Weights of a small transformer language model: 8 layers, MLP 2048 GELU.
Each number is 128 + 32 x the weight over its row's rms, rounded and kept within 0 to 255. Layers, rows and columns count from 0. Numbers have three digits each. The size before them is the row's rms in percent of the matrix's.

# layer 5 attention value, 512x512, rms 0.0877, rows 411-511, columns 288-319
104:163099127149098121121158099131141150118124159124128134111140088071082096124150149135184134178158
107:100124127133093130098179107119092152195132166130173133115091126142183150056116149169145201074117
106:103181134176122135095092104167157130116117185140162097141093125139100156125101160090103217180169
112:088111173097142062134085047115154122130132130137176100179126186151121060092198170107190077158132
108:155093091096163090136160108144112139141162141102125171082149144103092138129130156110204110093108
108:169135160154164192224050132119179145130117119164151078157116127130160117149123152120081139122146
109:140119123102135107105142148127142163137154146200140109094115138153096153108144139110172123081136
112:093101094168138082148162097163061164085114156148139142134118164163122130137108125120120134118170
110:115162148168135140151100097178143150135140075126159182114092086133094131135157185130095159109139
104:149082178161093122115162112100109154112119107129161127106090117127198160154073197147148170108149
114:113115105112127171129149081076164083121126103161160115146144101069153073148174135047127119194113
102:099164107192138140163125105137131114129096115108097113081114175184100147124134132134112130171121
108:102193172083169170172162147131125096118089081130100097136106059110118121158111122206120139171094
114:103117138110111152096089080142173112139140119115101085107102098172097146086110150164141135046193
109:084120172085133122134113141083154186132142112104111145040100102107139112124080189109140127117126
108:116105128113131112111068152130153244131146086114169112181110144126141152117116105193161107127109
114:068114115141125157136163132121118094105168148135132170153101150109112118130134087153142072110136
107:094177171193088159201122076063141105093126182124151160101044105128154045118158069137129086130163
103:097165137132184101155143147134110156136153102121112166085175131190107122123125099078143132109087
106:083107101154130101113135063116127050093102057107114175163115133144151135105144125125121118082090
111:105070169128131157082133133134142106104141088068160129109154168120114134108089144110132143096176
110:159103098150092150136160133128167146150145157106119118157109143187042129157167156157125098116144
112:134163139168104144094165135150174166154133141118125081131107134121138106138158155106152134080079
110:088122128181133107123065128124158042167221090120123093097116119116146149141177144137164202101133
105:149145129173079116121178169160096065108136159123153142151129100094172147182079093104146123104141
106:112124073101170169134126068123049124116162132099152126163074107114143154062145167141136123116112
110:122092130066134136101114149129126069094135142168118120164133146117159145140134173153151165191077
107:100136115135077123125151107140170169179155100156137130070163146101096141115151109148124121114154
102:109070145139143093056126104099155044197105162116121134118135111149157101117141128133094193114131
104:136143097127093111078138107117139122191131108115145197091147110167137174124138111072131115168104
102:141118124131095122121132111146123109175154107111108102165193122145071127118163202149174147095124
103:098150134133117128128131159093128181154050132120102122120088085204181134148128151094130178130111
106:144112173161105091113095220130136161144137190140086084142095109160154110106146085138138080128083
106:109175154124153143120124116133173098173142099124139154140088166120053123120109158114134099119143
113:083179118123131140084120112171109037123144136092151112148125152126108158161169071154124137194176
100:115129142104116133132176153113130172153095105162071132154157073158098172137119117165182103103137
102:077140145154160109110131132134098126125161132109073117087114108107140085186056178117087119127122
108:133127097119119140113119157163197134124131102112138129172103116116142132098098138142113128109140
116:164113060140143087160144111127102070138083070108112166105151153185132144097106192067171130136147
111:093125158119138063150149105090171072150185162144070197141091115126148165155068057117154178127145
117:115135180104103131164185172051144126142175127113183079128123131177083098097144095079090121138157
117:167120093131110189112084144160093130183149163104102107131126135101134100126138191090132111099091
112:170130130101169120113141137110124098118186113166107102155133132138153114093169088121152150124109
119:136121144136079181082139121134139105164139134115134129160117077139128093092119158128079143108118
111:091130166105136105154114121109167135095160144102161142134099127109155126116120105131116162151150
114:153104159180198147123122068106136152118097175142113091144158077110117087140136100075095138165163
119:158127185148101106122083144171131080142141160150078171136166075157125166127192118104132116088122
114:129102126133179098041138152121086081117121099128119137114163093101169126094115168140160103176094
106:144123152094113172168131077085139078118144133115123174131123118070146158136131129174131105159111
110:166096160109144088114159136059132107166129125145146138136170121062171096155146128119131107197100
121:133135150100078092111191079173111084142114093096179160140205121147096134182184203120094126155075
106:161092123105149188111122107137130148149066158093220123106089156105134116104135094064079086148102
114:175142136143049137097149166178120193131133162128070106163124137154171164157085129074144124140095
109:140120123095135103162147077103158169125114110197135141122109077104137150104138088154201169098154
108:135146107216181129109088098148119105119135110134132118132075192117147163155062175114128139096170
114:096175139140067130090165194078098112175151133150102115107103098151166084131084104113078123086151
117:117137134174151119100042117189096101167131129101115185085133141149137101127146089144117102111169
109:149168103116114171105154079147126141142120116182116082151098097122104212118163192145132111143139
111:164149103160127073096102136170168075156134091075160114196116078136153117151121125132162153162106
119:036121142107158101139129129147087094136200101106157128152106147138101102080093108072080112111142
113:061089113138141137109142125111144116163175142090197088103108201141174119150077142150123079173115
114:109158138189165096076130150150155121130185082112088083126190145157166127145084126120154087091150
108:153070209082118177095125086113103049120085154042113096140143093137185110081136126134130150127099
109:095108142118163068107121112162093072102142137134058121107118126141173118106102116114160119143101
111:086129158118095104145128102159143167117081153103077139137167120149089078073132128113114137090108
112:207126047140140120087073151103050107107148118099104077151132125120169142090132158202152099097115
107:102082213158113157161063135162139103115096180099093120133129132142109136100151152164118061149073
114:140098143165165123124084077133179137097017142194105141132157122135119118123075106105172135126163
103:090176180125155099154100104146125114130145147132134104155149118089124137131114114141142120141161
109:127104087110156103093094141092135110130149096118189174137067083133092130128107173140165078166098
107:125110119176133095159098110113147168133114116049126137200138110092139127127130136139119154101140
110:142146127138117125182089174169072129101119134095146221110128101113110118123129167139098114117136
109:101143122143076178082117107147094104129116117140145112125153207126055134143151121061097097104083
110:099103107071143100082096089118141138150116100165150183136092111188115176068108101165113163119183
111:067113160120121057118110172146066085103136162119059151113095149125165141121068153195155168085141
114:092122165069175075125208128098194066153156075113121164141080121151133120135073091074161034095149
110:087151115125169072100170142143127126168124097121136154180135126093184174076148142137073193051136
110:102079147111109116080137090099130063147143141139107159158140116114161113173105127111138130151054
114:120087128082120163107136078102153115131097176075036112101172144121121127136138119080108135095104
112:165129120170135132128142104145139141091079134114144097140156141132092086165102159141129172074154
111:125149085145102137109120090115134168122120097085128053181162122117143111111157086130138133099154
108:124126175181190088188156203092084093105139157157113185113147125081129125151179126077130156092194
114:171113120123219157113124098132096039118124078152117111110110097123089102129118108144134127107141
106:135128115095160091179124117116095114082109169195127205143145170122151178142163116134177124131111
113:137073124147093093168129141133098049140124119183117196129125084126085049124166099068149064110133
111:087145115091095088138177155127095124154185161122154171124105155076141102171150147141125108107094
111:152127110072102151107089116149118116157175127098186129061108142094101113173090160142158089087126
112:059119108123091099154152097133094094161123172075068159133098137060103150095107142130112238087141
115:160136096151149155169182179119205110110063133141136151105121101145126108101151138113128169131148
113:073115181056125151144162098096173116135086122196148146120102137102078127180126091104158129107136
120:116098103164066130107113083200152139133070089095101105146158150161123185104110134129139161123124
114:172103131098079128100121061117091130117151158175157116152143137124148171122139140143188141138114
111:135138143109118109130108171167089122121157133130163170171110084102172146099121148130155191090098
118:151119104147143138132118227104086094158124124180164145081170138157110115151108158198119058199110
109:125140061108100147168149153165096138090188098125147115081055205094146125135104142113032093174114
111:123156103174108098081157166091151129106155181137124124162144111164101108174091141137160114117157
117:134131170146168155101107143110097154139152122126119124073106176158127103131100174107124168114128
114:109118122159176120146152171160076179158131134142096107124137201134206127034090158110116165133115
115:158151185128069199145089111092134097097105168103071076073140085166068159135135086116116125119153
104:111087100137123142104096064137177162088118157051177106125112154106094098143108152125140130142076
118:148102163126177208120129127155123136099097109154166125064105180084138119123059153071133070163138